config = dict(
    n_head=2,
    norm_eps=1e-05,
    attn_scale=0.125,
    parallel_block=False,
    extras=['capped logits'],
    optimizer='muon_variant',
    lr=0.0084,
    lr_mult_down=2.0,
    beta1=0.9,
    lr_head=0.00459,
    grad_clip=0.5,
    dataset='wikipedia_en',
)
Each number is 200 + 40 x the weight over its row's rms, rounded and kept within 0 to 999. Layers, rows and columns count from 0. The size before them is the row's rms in percent of the matrix's.

# down: layer 3 MLP down (transposed), 512x128, rms 0.133, rows 193-245, columns 64-127
# up: layer 3 MLP up, 512x128, rms 0.154, rows 194-245, columns 64-127
down193,099,231,197,177,157,210,186,198,152,166,186,208,152,150,162,132,203,232,219,207,230,188,245,213,185,192,214,146,195,237,190,245,186,171,204,79,164,246,149,201,193,177,232,107,178,182,177,220,166,234,227,230,79,139,117,174,216,201,190,190,218,180,182,211,213
up194,109,166,266,235,223,195,187,156,235,181,170,164,266,195,226,191,197,212,251,164,232,167,195,188,188,190,203,225,198,176,226,197,170,250,184,175,164,149,234,113,202,230,161,224,185,293,190,225,163,262,201,124,136,187,232,197,223,155,199,238,133,202,205,231,249
down194,096,238,220,199,176,152,223,271,164,236,201,180,234,141,191,166,111,122,186,184,175,224,183,275,229,205,195,279,181,153,135,150,277,205,259,192,196,221,217,260,195,149,214,161,234,119,177,201,194,191,192,188,164,193,225,188,202,203,155,120,195,205,201,148,147
up195,101,128,312,199,145,182,243,254,231,229,266,218,273,191,214,197,237,219,139,237,229,160,159,164,204,177,192,255,114,176,178,176,228,202,160,187,188,182,194,196,216,194,82,223,198,281,185,181,234,238,261,210,167,163,269,202,203,172,129,216,188,203,119,200,196
down195,092,126,218,218,216,239,132,206,218,199,222,240,180,221,184,252,137,146,203,217,171,165,167,185,145,201,181,169,140,217,103,224,292,190,155,191,195,262,158,228,230,188,179,137,207,246,160,169,176,178,208,137,268,192,179,272,140,184,145,185,171,227,268,153,227
up196,092,199,172,215,223,200,280,218,172,274,233,185,208,202,179,194,153,184,229,183,107,220,219,181,206,108,204,178,222,189,207,187,174,131,194,168,210,165,236,232,103,186,253,173,192,203,204,208,223,281,205,216,240,156,218,204,134,227,154,220,205,250,230,135,259
down196,093,241,135,268,239,196,237,218,236,215,238,209,176,256,157,204,221,212,210,206,172,273,220,238,227,193,203,185,208,245,147,144,157,218,171,147,235,220,126,221,228,217,281,236,248,205,253,205,187,237,227,169,225,157,166,271,274,163,162,131,199,221,173,239,179
up197,094,155,190,265,197,165,225,219,223,245,258,203,177,242,192,211,254,259,195,294,212,208,195,221,215,152,182,163,116,218,236,204,203,203,177,246,248,186,257,160,268,200,141,238,198,174,207,168,192,290,268,130,123,204,219,211,203,145,270,237,186,196,188,244,172
down197,084,261,225,233,208,227,171,154,183,237,194,180,205,190,227,208,213,282,136,187,224,169,209,229,175,256,153,252,178,162,189,193,112,155,251,173,196,181,202,236,223,191,214,167,164,204,207,239,236,194,177,202,256,152,224,240,300,206,169,167,154,159,291,243,259
up198,115,195,219,173,221,206,215,160,195,210,191,254,207,194,224,201,192,210,176,216,211,203,254,184,204,216,220,246,206,115,186,243,263,156,184,221,149,211,263,171,92,214,297,207,157,234,197,227,198,169,170,240,228,157,183,165,154,172,197,128,137,188,208,159,188
down198,105,250,229,127,198,193,257,263,195,219,330,171,230,231,209,190,169,176,188,213,206,258,196,175,228,150,232,170,200,199,155,253,248,216,235,144,183,141,225,226,198,166,252,210,259,237,184,201,176,220,260,194,210,200,244,96,184,149,222,188,211,213,222,204,146
up199,110,238,213,283,155,165,278,226,224,212,162,121,197,101,209,178,153,213,193,161,233,208,162,215,168,174,207,249,219,211,254,212,259,191,195,262,213,208,256,229,213,266,210,152,232,171,213,231,182,226,204,187,210,187,159,256,230,185,171,282,147,169,205,230,180
down199,092,223,180,161,195,193,189,253,251,236,155,182,196,244,224,208,176,168,185,199,254,178,203,218,216,188,172,241,158,161,89,195,167,251,180,193,212,197,180,180,163,200,181,250,205,115,231,232,272,143,223,262,177,232,112,216,205,119,207,214,304,201,211,187,242
up200,096,176,236,286,192,252,178,230,146,185,240,200,225,97,191,195,199,206,180,228,224,191,193,234,246,242,192,189,185,196,165,253,252,204,199,207,139,201,171,88,256,214,238,241,199,204,177,226,205,234,194,236,225,191,180,264,153,192,177,214,256,237,278,224,181
down200,102,101,232,297,220,187,214,137,211,135,191,246,225,168,232,195,184,273,217,272,190,207,214,214,216,179,180,198,193,202,366,202,213,233,227,269,248,171,181,232,236,165,124,192,194,188,167,238,237,179,229,203,280,160,212,237,128,272,203,176,159,201,141,229,234
up201,099,182,233,247,244,200,332,222,209,143,163,242,221,245,167,217,147,275,257,200,214,283,149,221,166,176,179,167,187,229,217,151,220,240,131,140,229,182,222,152,207,203,228,143,172,226,186,225,187,250,260,193,242,237,216,195,224,164,232,233,168,144,156,211,109
down201,090,223,222,227,251,242,160,261,212,202,239,201,188,136,161,248,138,179,249,155,217,175,215,246,170,166,178,175,108,253,207,190,150,213,164,77,210,122,206,158,175,173,201,166,215,215,135,224,244,186,202,221,244,213,148,224,215,288,222,136,179,225,227,200,187
up202,104,217,220,155,211,204,214,187,206,233,170,252,198,272,161,195,230,181,263,176,170,185,150,243,217,268,180,219,224,148,224,307,127,196,222,179,171,266,205,127,205,243,182,217,181,206,244,114,196,173,182,260,198,183,271,187,97,151,161,235,205,213,205,206,247
down202,102,190,236,179,201,231,243,187,224,160,253,198,148,208,171,146,265,216,182,158,154,154,213,246,229,273,209,120,274,197,146,204,167,247,196,144,100,159,162,185,240,221,187,212,179,179,156,211,127,151,232,233,137,215,250,235,183,222,170,227,212,224,205,185,265
up203,106,188,164,208,138,216,220,236,179,230,209,168,199,173,251,126,222,187,205,165,176,138,202,161,225,168,154,238,279,215,247,244,238,231,199,194,172,229,210,163,193,168,238,168,187,162,175,184,180,244,119,192,210,211,172,159,206,202,190,266,185,238,213,201,197
down203,101,214,236,203,166,207,199,180,120,150,186,198,222,198,185,191,260,147,165,200,163,188,246,205,133,227,223,178,154,230,191,90,246,236,253,186,186,186,232,204,128,226,254,216,181,138,216,208,183,191,141,228,261,294,181,232,188,209,234,161,181,166,264,195,180
up204,107,122,183,303,151,163,206,223,159,194,131,302,234,274,142,255,243,225,205,214,156,253,181,205,237,212,205,222,225,134,157,230,196,158,166,198,155,191,182,152,261,248,174,157,161,136,121,180,161,266,221,212,283,246,210,212,150,195,242,204,183,214,249,199,208
down204,117,147,149,214,149,216,153,171,180,256,177,232,189,171,206,193,210,178,224,216,199,192,161,241,230,191,228,170,223,77,274,134,144,179,211,235,213,204,227,191,240,236,158,169,176,208,184,154,197,210,176,196,202,214,189,211,198,209,258,222,202,213,243,160,293
up205,099,204,205,263,240,159,214,246,211,207,188,236,240,180,192,137,144,255,263,112,203,175,206,153,167,157,137,213,159,237,130,145,186,158,175,199,195,161,215,251,123,175,206,231,213,255,248,180,201,179,304,185,168,182,139,195,250,203,152,189,197,164,232,182,174
down205,106,198,214,197,247,184,244,216,187,277,108,244,210,218,166,213,213,256,199,229,225,264,230,176,229,171,240,220,248,192,181,238,159,238,167,172,180,267,223,145,234,160,117,163,149,66,271,225,222,151,158,256,183,182,202,150,235,220,170,166,147,187,216,257,128
up206,106,152,226,165,212,152,198,210,270,157,240,254,201,171,216,205,120,169,188,159,162,207,143,260,177,184,182,262,217,242,217,126,209,161,227,210,178,221,226,136,164,238,152,157,267,156,205,249,220,209,272,261,172,142,179,228,240,205,207,217,239,205,164,274,182
down206,094,221,224,206,237,232,170,127,296,194,213,215,227,214,238,155,208,111,133,154,195,142,202,286,236,176,184,188,248,214,177,191,233,179,195,222,237,181,102,249,203,173,192,271,243,210,254,188,205,234,202,174,226,182,167,179,225,265,204,105,203,253,192,185,172
up207,098,193,227,236,173,143,232,200,228,245,175,257,212,170,195,222,207,236,159,158,236,126,228,180,164,230,257,191,174,180,177,228,216,247,178,239,183,140,186,158,223,259,243,167,209,256,269,302,176,120,250,203,232,200,165,173,214,207,182,193,186,205,220,300,193
down207,102,148,213,205,202,188,208,160,234,216,152,237,234,196,217,217,166,238,212,188,201,195,204,158,210,203,201,223,82,247,134,216,164,238,148,156,286,250,283,164,147,264,230,156,168,190,195,245,174,174,225,233,198,140,155,269,223,199,164,208,227,224,248,177,191
up208,089,287,216,251,205,189,165,154,283,171,199,254,252,270,187,200,187,197,232,187,144,254,284,196,186,156,149,255,168,205,163,185,192,242,161,273,176,241,266,191,173,143,215,145,223,222,183,165,208,210,234,152,230,216,178,236,169,234,166,205,252,139,212,277,108
down208,087,221,170,177,209,181,248,207,151,192,184,200,151,166,222,229,215,227,203,184,188,102,235,292,113,320,221,216,212,226,178,185,231,196,199,248,183,207,187,214,156,123,216,172,225,180,198,270,254,207,161,278,219,227,226,208,167,180,188,199,136,184,204,198,180
up209,111,212,214,244,201,190,187,154,182,252,175,208,181,194,149,250,186,193,213,240,218,214,166,166,231,155,208,243,208,215,214,162,208,179,190,160,169,184,131,190,241,243,134,176,200,145,227,202,80,188,221,161,173,187,240,245,189,236,218,180,196,184,241,164,215
down209,120,206,165,229,172,164,179,202,147,206,195,191,212,206,173,205,241,175,149,214,121,134,288,226,167,231,224,224,165,206,209,131,280,181,178,222,270,176,208,183,254,159,183,258,134,199,184,180,282,158,230,184,198,199,163,213,184,166,161,212,273,176,197,164,120
up210,103,178,292,213,197,206,152,281,221,78,279,235,193,228,210,219,174,149,208,179,139,105,133,223,221,123,191,205,187,145,227,152,218,229,210,195,253,207,118,173,226,198,180,161,179,208,169,222,243,200,244,202,177,239,172,264,181,155,150,223,289,206,209,220,182
down210,088,254,229,119,252,218,195,201,204,162,182,295,257,267,272,176,209,180,239,178,193,162,165,248,167,133,250,188,218,185,232,173,273,165,223,180,244,157,178,167,255,180,194,131,241,244,168,272,213,211,238,160,198,185,186,224,210,254,204,292,250,208,225,148,181
up211,093,257,200,211,179,180,207,206,233,297,247,179,288,245,209,155,181,169,176,254,201,187,205,175,202,207,169,183,202,136,119,124,273,214,239,118,172,285,184,249,109,205,216,223,180,259,171,207,152,207,208,161,182,194,244,193,190,186,267,197,140,166,167,265,265
down211,096,208,150,292,173,215,142,204,183,190,184,196,232,188,157,187,155,225,224,249,181,139,187,257,203,264,213,134,232,177,181,224,119,192,219,227,207,152,212,190,219,198,133,252,183,158,262,218,127,165,126,131,205,275,162,153,197,232,176,130,169,176,290,153,195
up212,114,173,234,236,207,190,243,185,181,159,199,182,277,208,169,288,104,285,188,196,218,142,142,220,264,211,199,199,213,212,233,194,225,253,122,224,191,121,252,192,188,170,131,190,153,174,184,240,186,178,133,198,204,181,100,208,178,140,217,251,220,280,192,199,172
down212,116,234,305,200,203,151,187,165,112,155,152,225,86,174,234,194,213,204,278,150,234,204,247,239,203,200,200,267,130,218,139,231,153,171,196,164,220,246,224,238,220,219,204,252,225,226,155,151,190,222,264,159,126,198,241,226,138,279,197,202,206,155,233,205,168
up213,098,179,216,213,177,155,158,178,233,200,171,283,193,263,159,221,177,262,136,187,196,193,254,262,199,173,163,202,114,141,174,216,158,215,220,162,192,217,214,217,160,205,141,161,165,169,263,107,181,216,203,246,214,164,84,131,172,194,211,203,184,236,192,165,187
down213,114,257,221,148,242,225,251,99,191,158,225,233,205,223,212,202,247,163,199,185,184,202,206,200,211,173,188,169,207,287,262,212,283,153,219,223,241,155,179,237,195,192,259,268,203,153,254,219,121,214,223,207,177,167,230,190,165,189,246,150,208,187,244,206,225
up214,111,172,179,164,164,195,190,181,171,206,214,184,198,207,232,234,152,176,174,142,265,301,218,158,216,184,190,285,284,216,214,221,213,165,233,213,180,177,239,212,205,172,164,202,173,201,256,226,218,213,198,172,179,219,233,238,185,253,242,214,279,251,175,225,224
down214,099,261,165,207,201,190,226,182,284,220,229,73,210,241,235,187,256,285,129,237,202,186,211,181,202,153,246,227,198,260,259,150,172,220,243,222,207,204,172,234,138,152,157,176,195,203,178,133,202,144,268,184,189,120,176,246,195,183,224,210,179,148,212,173,187
up215,096,172,198,259,261,185,238,151,235,180,203,208,242,145,190,221,163,143,214,127,215,246,276,176,227,217,250,191,167,202,194,257,267,194,182,151,234,199,222,229,162,127,263,201,125,164,224,117,255,219,214,159,280,153,213,120,233,222,178,243,183,177,195,248,194
down215,089,244,216,246,141,186,177,212,229,115,256,227,227,160,251,171,252,163,275,157,220,190,268,244,127,147,256,193,312,208,181,189,222,219,153,134,229,189,178,181,202,167,201,241,261,270,92,207,245,178,178,123,182,263,229,150,125,200,194,141,206,218,191,176,217
up216,119,246,177,234,211,186,155,138,218,134,185,181,223,163,247,184,229,257,217,191,204,224,297,263,158,200,210,271,151,114,164,144,212,154,206,141,124,164,248,160,167,264,187,174,204,229,208,225,218,185,226,225,227,135,138,219,189,151,178,160,169,222,165,259,207
down216,125,262,166,168,130,234,191,148,255,263,196,241,186,189,250,215,201,234,212,160,167,219,159,140,220,109,243,188,214,215,178,254,351,185,228,186,261,184,155,180,139,182,172,249,284,222,196,215,211,152,242,235,226,148,178,253,175,206,173,228,154,243,179,186,229
up217,100,172,257,188,210,202,261,237,200,156,136,233,209,189,276,173,205,166,187,196,233,162,247,174,176,175,189,174,189,156,250,125,223,213,210,219,212,147,178,141,189,200,126,208,190,219,169,180,164,231,180,172,158,182,238,194,166,152,217,178,180,146,192,192,177
down217,095,164,144,141,201,216,271,250,239,138,196,280,201,270,257,119,165,189,208,198,183,140,247,152,172,183,268,209,196,199,168,198,299,195,221,191,224,246,209,211,236,162,202,217,171,176,204,186,231,249,183,165,232,204,179,124,268,193,199,165,167,163,197,227,120
up218,101,253,182,259,203,214,234,211,278,179,226,125,238,237,199,288,201,214,178,190,267,226,165,192,179,207,206,244,258,147,151,199,205,112,267,216,212,307,189,191,160,206,180,214,179,199,189,249,153,252,286,185,124,220,229,219,214,168,184,268,148,185,170,207,189
down218,093,186,198,199,210,221,124,258,129,179,235,210,228,217,203,234,138,206,243,212,249,226,154,189,196,195,165,192,135,211,191,187,197,231,195,240,103,159,248,206,207,226,275,163,209,187,150,254,258,153,204,127,124,202,213,231,257,236,178,259,273,203,196,143,137
up219,109,200,170,203,179,190,224,194,177,294,173,180,156,214,211,228,215,230,183,256,207,132,233,207,221,164,208,213,175,195,243,190,136,282,216,191,183,126,148,214,131,208,217,238,216,228,179,143,255,173,210,221,241,173,238,214,194,184,217,183,176,215,267,230,190
down219,106,227,263,187,235,232,209,240,187,115,108,253,134,135,265,233,153,137,174,150,293,240,243,164,208,160,164,265,214,196,206,200,138,233,196,138,153,210,174,161,277,164,259,160,206,213,280,190,164,239,197,214,197,235,171,199,154,209,173,167,210,214,198,254,138
up220,097,173,220,184,186,251,205,238,136,216,201,232,191,133,218,204,207,181,176,223,172,244,229,193,140,179,157,263,201,75,218,226,205,227,277,223,160,272,244,141,136,174,180,227,145,275,235,154,183,200,90,182,169,105,188,240,182,288,134,206,189,230,212,172,224
down220,110,168,294,224,204,241,142,252,155,248,225,116,173,181,169,151,156,162,235,216,190,149,183,122,194,187,184,165,189,249,232,190,198,160,210,215,224,152,227,200,254,172,163,188,167,217,244,258,214,248,209,170,188,218,181,172,179,195,203,197,229,205,145,199,89
up221,109,211,191,195,192,177,181,185,151,231,88,210,142,183,192,217,230,185,258,193,165,147,168,142,200,170,149,203,270,227,187,186,225,147,177,219,213,282,181,197,179,207,194,176,200,156,184,187,263,205,196,201,127,231,200,245,153,179,142,231,179,152,205,228,116
down221,088,239,193,99,170,230,190,283,214,192,166,183,255,176,274,229,260,174,205,194,188,252,173,188,172,187,168,169,220,276,212,159,216,166,202,197,164,238,152,210,200,184,290,157,215,178,176,131,201,203,212,192,119,304,222,204,268,178,202,150,193,193,217,176,195
up222,124,248,216,229,179,195,259,227,256,200,217,205,206,239,187,180,268,179,223,234,214,188,213,177,165,333,171,246,174,155,218,208,180,148,164,287,213,251,254,171,159,197,271,82,172,174,177,237,203,201,207,193,189,241,145,205,165,176,159,278,247,210,173,208,167
down222,121,164,180,214,213,258,187,217,232,193,209,182,201,281,226,199,221,229,230,197,192,162,128,215,175,326,208,229,138,121,196,190,243,211,186,295,217,125,242,197,149,247,284,263,178,172,111,183,219,173,219,261,230,149,166,197,136,218,144,271,201,169,198,197,214
up223,091,218,207,180,271,175,245,162,161,199,143,183,272,200,174,180,147,190,191,228,171,213,249,178,182,197,215,188,185,197,289,279,120,191,205,179,131,223,172,149,197,305,161,149,133,185,232,207,226,167,227,158,219,211,218,212,225,205,147,204,194,136,236,244,221
down223,104,213,230,188,205,200,209,199,220,234,222,227,184,180,182,243,225,210,148,210,201,236,169,165,226,267,212,130,156,225,134,159,257,173,227,259,221,233,220,189,211,138,246,178,281,264,91,157,102,282,198,171,224,214,148,200,140,217,202,170,151,242,121,116,201
up224,098,245,238,246,247,295,162,263,190,202,278,314,248,200,149,172,245,221,166,286,243,197,216,214,219,255,217,278,285,151,179,175,218,233,245,182,180,216,162,257,225,160,227,260,153,189,172,228,175,238,194,263,258,237,242,157,179,196,180,159,177,224,215,205,183
down224,094,192,192,185,163,156,184,190,232,186,208,204,172,141,218,254,202,180,231,187,234,135,270,172,286,146,207,203,185,266,225,165,261,248,160,239,207,132,229,216,194,190,192,210,282,142,120,187,216,232,241,193,167,174,306,205,233,243,186,195,252,142,180,232,233
up225,079,245,221,212,197,194,256,204,190,153,213,273,174,246,182,117,217,196,240,207,126,188,237,271,233,208,181,195,195,196,220,160,129,178,178,168,215,224,135,261,173,228,265,224,144,242,187,164,225,197,184,157,181,109,193,226,212,221,163,136,256,257,201,226,210
down225,091,205,244,157,183,206,224,265,329,148,205,236,237,249,179,172,242,218,242,199,175,136,221,251,189,180,131,174,159,236,134,142,177,241,205,239,169,239,143,244,235,200,231,168,265,194,220,123,213,189,217,111,203,242,248,235,236,202,151,223,197,219,131,238,136
up226,116,186,180,142,162,236,149,203,156,250,242,202,220,148,138,207,234,140,197,187,148,169,217,194,208,187,175,200,220,152,221,274,162,197,148,202,202,326,236,203,141,201,179,173,207,273,159,167,268,298,111,156,247,189,116,174,144,181,219,170,189,237,208,171,215
down226,121,239,265,173,305,169,214,152,201,191,199,170,255,216,266,169,243,192,204,188,264,149,202,111,174,217,101,231,173,225,241,208,236,248,218,180,267,202,213,158,140,250,201,213,242,247,214,224,185,197,182,252,222,215,247,190,184,140,129,239,204,173,177,167,164
up227,111,166,174,129,177,204,244,171,195,182,173,141,182,186,252,271,202,199,178,230,258,234,198,243,214,220,211,194,212,186,137,224,268,172,150,192,190,159,158,163,215,312,289,196,239,238,223,191,270,161,221,216,172,174,195,225,177,174,169,270,187,169,175,130,151
down227,123,229,219,203,272,210,217,218,146,178,236,188,199,178,153,288,205,219,178,224,234,170,188,271,140,117,254,186,213,145,140,187,204,181,202,205,220,164,190,131,126,237,130,176,263,243,258,210,128,107,235,188,220,249,146,187,177,215,207,191,175,161,216,256,180
up228,091,201,232,163,177,172,200,224,234,215,215,153,210,221,180,283,198,211,185,174,233,179,164,194,138,140,212,206,207,213,258,245,217,248,183,222,236,155,211,144,230,302,119,180,124,227,206,186,220,272,252,172,205,218,228,197,150,110,255,277,112,228,224,202,138
down228,067,282,112,195,211,289,162,185,247,241,203,145,189,178,292,244,224,254,196,213,176,163,242,245,214,194,172,164,215,221,169,250,241,188,208,203,186,126,233,173,186,191,181,169,132,199,231,228,202,170,149,128,187,190,262,142,237,221,221,197,199,245,145,188,192
up229,105,168,170,234,216,226,180,228,218,205,242,171,185,196,163,131,137,230,165,176,219,220,243,243,256,228,154,211,120,221,223,120,224,230,240,219,242,206,221,168,185,217,130,253,110,200,232,219,200,173,182,225,199,214,231,159,233,173,202,275,212,213,188,216,194
down229,112,114,268,250,228,280,248,154,171,103,238,162,181,208,176,184,190,322,206,205,215,249,223,168,167,260,192,134,170,205,236,142,194,193,237,188,244,204,154,239,201,223,182,179,212,231,201,203,202,235,271,190,299,247,197,172,174,137,201,175,205,185,197,225,161
up230,089,204,174,169,183,219,250,194,251,116,281,204,184,223,188,251,263,170,190,225,164,246,231,211,192,242,239,195,154,157,176,146,172,285,163,143,199,230,198,151,179,257,227,243,207,178,167,138,220,274,233,211,211,173,246,268,42,205,233,200,218,203,222,248,161
down230,085,152,226,202,128,213,164,187,197,230,191,232,169,169,295,222,195,160,181,274,227,266,190,183,225,224,163,188,228,135,177,169,216,189,213,205,310,208,161,245,246,264,205,215,195,174,134,253,225,264,187,275,227,155,211,198,247,186,218,231,264,97,209,198,211
up231,087,166,244,201,198,201,192,159,234,166,158,215,257,264,226,220,226,199,214,160,216,180,162,176,235,183,263,245,223,119,165,211,118,227,188,159,187,155,180,193,254,232,130,168,213,255,223,219,169,231,175,193,214,227,159,222,265,275,230,168,228,183,186,183,223
down231,106,179,204,178,154,260,128,222,229,236,206,230,141,198,225,163,190,187,232,235,264,197,248,222,234,190,187,173,186,204,198,187,147,243,311,258,176,163,269,213,285,124,231,222,211,217,170,143,237,193,164,151,165,251,206,143,244,196,132,226,134,177,143,211,164
up232,096,240,192,215,194,216,178,209,113,239,181,206,221,244,244,229,236,210,227,209,229,189,161,190,153,210,184,221,206,162,134,220,245,220,198,175,193,181,218,153,169,247,151,201,189,207,238,219,158,208,213,248,221,137,195,226,174,195,201,142,220,194,209,162,266
down232,131,194,169,207,121,228,209,191,222,134,220,165,180,253,242,185,188,294,240,200,203,224,214,183,169,180,157,244,184,241,215,159,250,126,139,177,225,115,86,204,237,171,203,236,232,209,253,164,181,190,244,204,201,191,193,163,233,188,206,206,158,174,119,223,143
up233,073,179,190,219,232,169,202,194,131,215,215,190,158,162,193,200,202,159,192,207,222,242,244,236,164,171,167,222,144,195,234,153,220,206,221,196,201,172,173,161,265,212,233,291,222,281,217,171,235,213,214,117,254,195,196,233,152,173,241,197,141,249,248,228,203
down233,090,153,156,198,160,256,156,254,177,234,227,194,156,178,109,197,295,196,178,222,192,202,257,256,213,258,113,161,215,148,187,229,203,192,214,242,172,175,197,131,217,242,249,254,242,205,246,143,258,167,211,154,195,240,159,190,265,216,185,231,242,216,188,170,192
up234,075,167,227,205,199,217,224,169,197,219,221,248,186,195,220,216,225,186,221,207,192,186,216,184,193,179,213,227,184,185,98,219,377,243,202,175,151,191,217,122,242,174,258,266,206,290,184,208,182,201,208,235,271,230,118,191,243,168,231,181,144,204,230,242,154
down234,106,283,181,268,153,212,175,239,232,232,221,196,197,187,134,170,262,187,202,207,139,231,240,198,189,264,231,247,196,202,176,201,118,212,192,260,197,246,101,162,226,190,214,184,207,237,154,269,173,218,271,217,208,221,229,230,198,226,253,225,211,210,188,182,217
up235,112,230,226,238,182,139,214,250,191,202,176,153,220,157,184,211,222,254,228,183,192,165,161,318,194,215,240,179,194,140,264,224,253,206,189,253,221,264,111,142,142,204,160,213,161,274,178,237,146,110,178,179,194,226,170,217,174,134,234,213,187,233,269,243,204
down235,110,161,183,238,221,216,231,204,221,146,128,241,169,165,190,138,235,153,221,210,164,163,237,191,219,174,199,221,140,209,202,234,141,233,197,202,265,97,205,252,261,281,179,203,163,150,141,205,203,188,219,206,281,184,165,217,207,227,229,244,162,177,220,228,171
up236,088,225,197,268,182,202,259,232,171,259,220,237,244,187,180,144,170,186,198,197,194,233,178,185,171,243,173,196,246,213,190,206,176,207,203,270,205,215,172,194,260,199,183,146,196,201,190,255,177,214,241,273,235,200,249,220,114,177,228,197,205,183,183,257,192
down236,070,208,162,205,231,173,214,116,118,170,132,213,259,201,206,216,178,157,278,218,288,202,199,111,117,173,206,232,193,237,214,198,153,170,211,196,174,202,175,227,212,194,179,209,172,215,72,200,233,199,151,145,199,188,152,193,239,163,183,170,274,186,154,184,208
up237,111,201,176,197,209,221,256,222,215,134,149,174,231,188,174,185,195,191,239,166,291,162,186,101,240,199,203,170,230,177,240,244,160,181,189,169,210,252,193,196,154,235,120,64,217,211,191,237,119,214,232,179,187,196,212,157,215,176,282,186,266,188,160,255,221
down237,119,229,256,123,224,193,194,154,251,214,225,150,251,260,149,143,161,149,140,212,140,174,141,195,150,184,182,221,191,175,278,225,200,241,216,196,211,221,245,244,168,226,178,174,229,196,249,198,139,231,219,229,178,212,307,143,135,173,216,266,182,195,236,224,207
up238,087,248,134,262,174,233,202,198,367,195,168,91,192,232,176,143,181,213,200,235,177,231,228,235,273,242,241,299,223,139,178,150,110,146,186,208,224,198,171,190,149,159,211,139,188,142,285,221,182,241,179,193,152,223,166,155,189,173,205,204,179,200,185,180,217
down238,102,222,242,123,192,166,147,273,133,202,146,272,172,205,240,241,250,138,221,181,222,222,132,174,69,183,244,179,199,263,172,207,121,191,212,203,137,292,173,219,201,158,243,222,228,171,205,211,183,191,204,219,184,248,179,119,208,190,153,245,214,186,264,209,138
up239,112,218,192,144,169,209,317,192,194,175,130,210,214,190,174,226,219,189,159,224,166,238,175,194,185,205,183,255,233,208,122,217,206,269,171,153,175,225,224,259,138,174,210,201,143,230,214,204,211,221,166,206,249,203,193,148,253,197,188,193,244,270,236,203,167
down239,107,161,267,117,210,184,192,185,192,191,172,249,145,147,196,178,288,171,182,174,239,165,246,158,247,206,202,185,215,225,172,201,202,256,139,193,271,148,193,202,194,194,191,149,247,169,143,197,237,249,225,113,196,239,185,185,180,202,211,207,177,238,235,192,241
up240,112,226,229,177,145,244,262,186,239,147,265,141,250,197,212,164,156,148,245,174,189,183,192,207,232,224,139,172,130,192,250,200,121,168,160,266,264,127,168,159,155,199,136,120,239,230,170,165,139,194,210,227,138,238,198,189,185,164,205,190,141,183,167,181,155
down240,106,167,195,149,161,197,139,203,178,208,160,196,186,182,193,187,115,242,256,250,208,154,145,184,204,142,196,162,210,216,279,175,221,205,183,132,144,243,250,191,185,194,170,221,175,183,192,218,221,175,216,269,259,231,99,218,239,202,233,204,246,227,188,224,200
up241,089,145,151,212,146,193,191,188,174,151,134,152,191,259,213,233,211,177,177,161,172,219,120,204,177,277,179,233,205,124,166,225,193,173,173,246,127,260,195,209,188,186,217,132,255,220,221,161,165,221,210,276,194,148,252,221,210,186,239,255,235,223,281,208,211
down241,081,215,240,207,264,178,223,213,208,181,170,187,202,165,153,213,244,248,188,139,210,133,230,213,212,174,238,166,156,283,205,140,216,202,184,245,237,172,199,168,202,201,260,175,236,208,147,152,176,140,183,156,236,208,164,255,196,242,185,215,224,186,197,199,281
up242,091,174,214,168,221,122,229,215,164,243,195,181,216,201,218,192,246,227,247,156,245,198,231,231,251,198,189,197,221,208,216,270,148,291,175,274,148,199,189,188,223,222,234,243,201,156,206,225,187,236,186,141,260,239,203,226,163,184,237,247,171,162,208,168,184
down242,084,178,172,245,237,238,135,182,281,197,167,205,141,187,234,253,189,241,228,250,230,188,168,158,273,156,177,187,253,222,214,225,190,230,133,241,209,190,182,212,235,205,227,287,180,114,169,178,257,210,243,188,212,227,198,230,197,69,173,173,241,161,225,201,195
up243,106,186,263,181,229,259,234,161,183,181,191,207,189,207,234,219,171,241,167,168,166,247,200,202,193,131,229,306,285,257,183,148,201,149,181,166,180,288,211,286,167,172,166,122,213,209,170,222,171,281,212,185,133,165,176,197,146,218,222,217,203,171,197,203,173
down243,098,165,153,190,218,186,187,202,164,138,263,177,168,176,242,182,240,182,242,178,276,178,272,221,191,139,136,201,210,218,229,114,191,188,192,194,194,247,201,168,211,156,181,243,173,272,257,245,193,203,193,157,267,188,207,170,229,186,232,189,298,186,197,221,216
up244,109,212,158,196,256,218,225,255,240,160,232,157,154,197,201,283,173,245,214,179,199,183,222,227,214,155,242,116,156,206,235,196,210,224,239,189,201,174,219,176,176,155,172,255,210,269,134,179,166,208,253,136,196,266,214,151,200,177,218,146,147,224,219,173,10
down244,104,186,188,266,173,206,248,203,210,232,211,156,211,192,163,206,153,171,154,208,193,207,229,240,230,196,159,231,176,168,213,134,303,197,151,213,168,125,270,171,219,175,222,209,198,135,197,207,231,226,121,147,224,278,207,234,143,262,257,158,259,201,192,208,230
up245,074,227,153,212,147,174,164,124,232,184,282,208,218,194,216,286,175,179,106,217,255,173,219,203,215,233,251,265,219,95,193,215,295,206,189,265,173,223,178,255,192,154,193,194,236,219,155,189,190,181,196,199,188,213,284,225,114,261,288,232,273,150,137,158,197
down245,095,195,226,227,233,214,210,229,313,157,253,123,146,213,207,235,240,155,240,128,134,167,199,218,200,220,168,188,111,213,238,188,178,217,229,194,176,189,192,158,238,195,322,282,228,159,201,165,196,156,214,125,216,273,122,251,188,165,186,191,113,220,222,292,176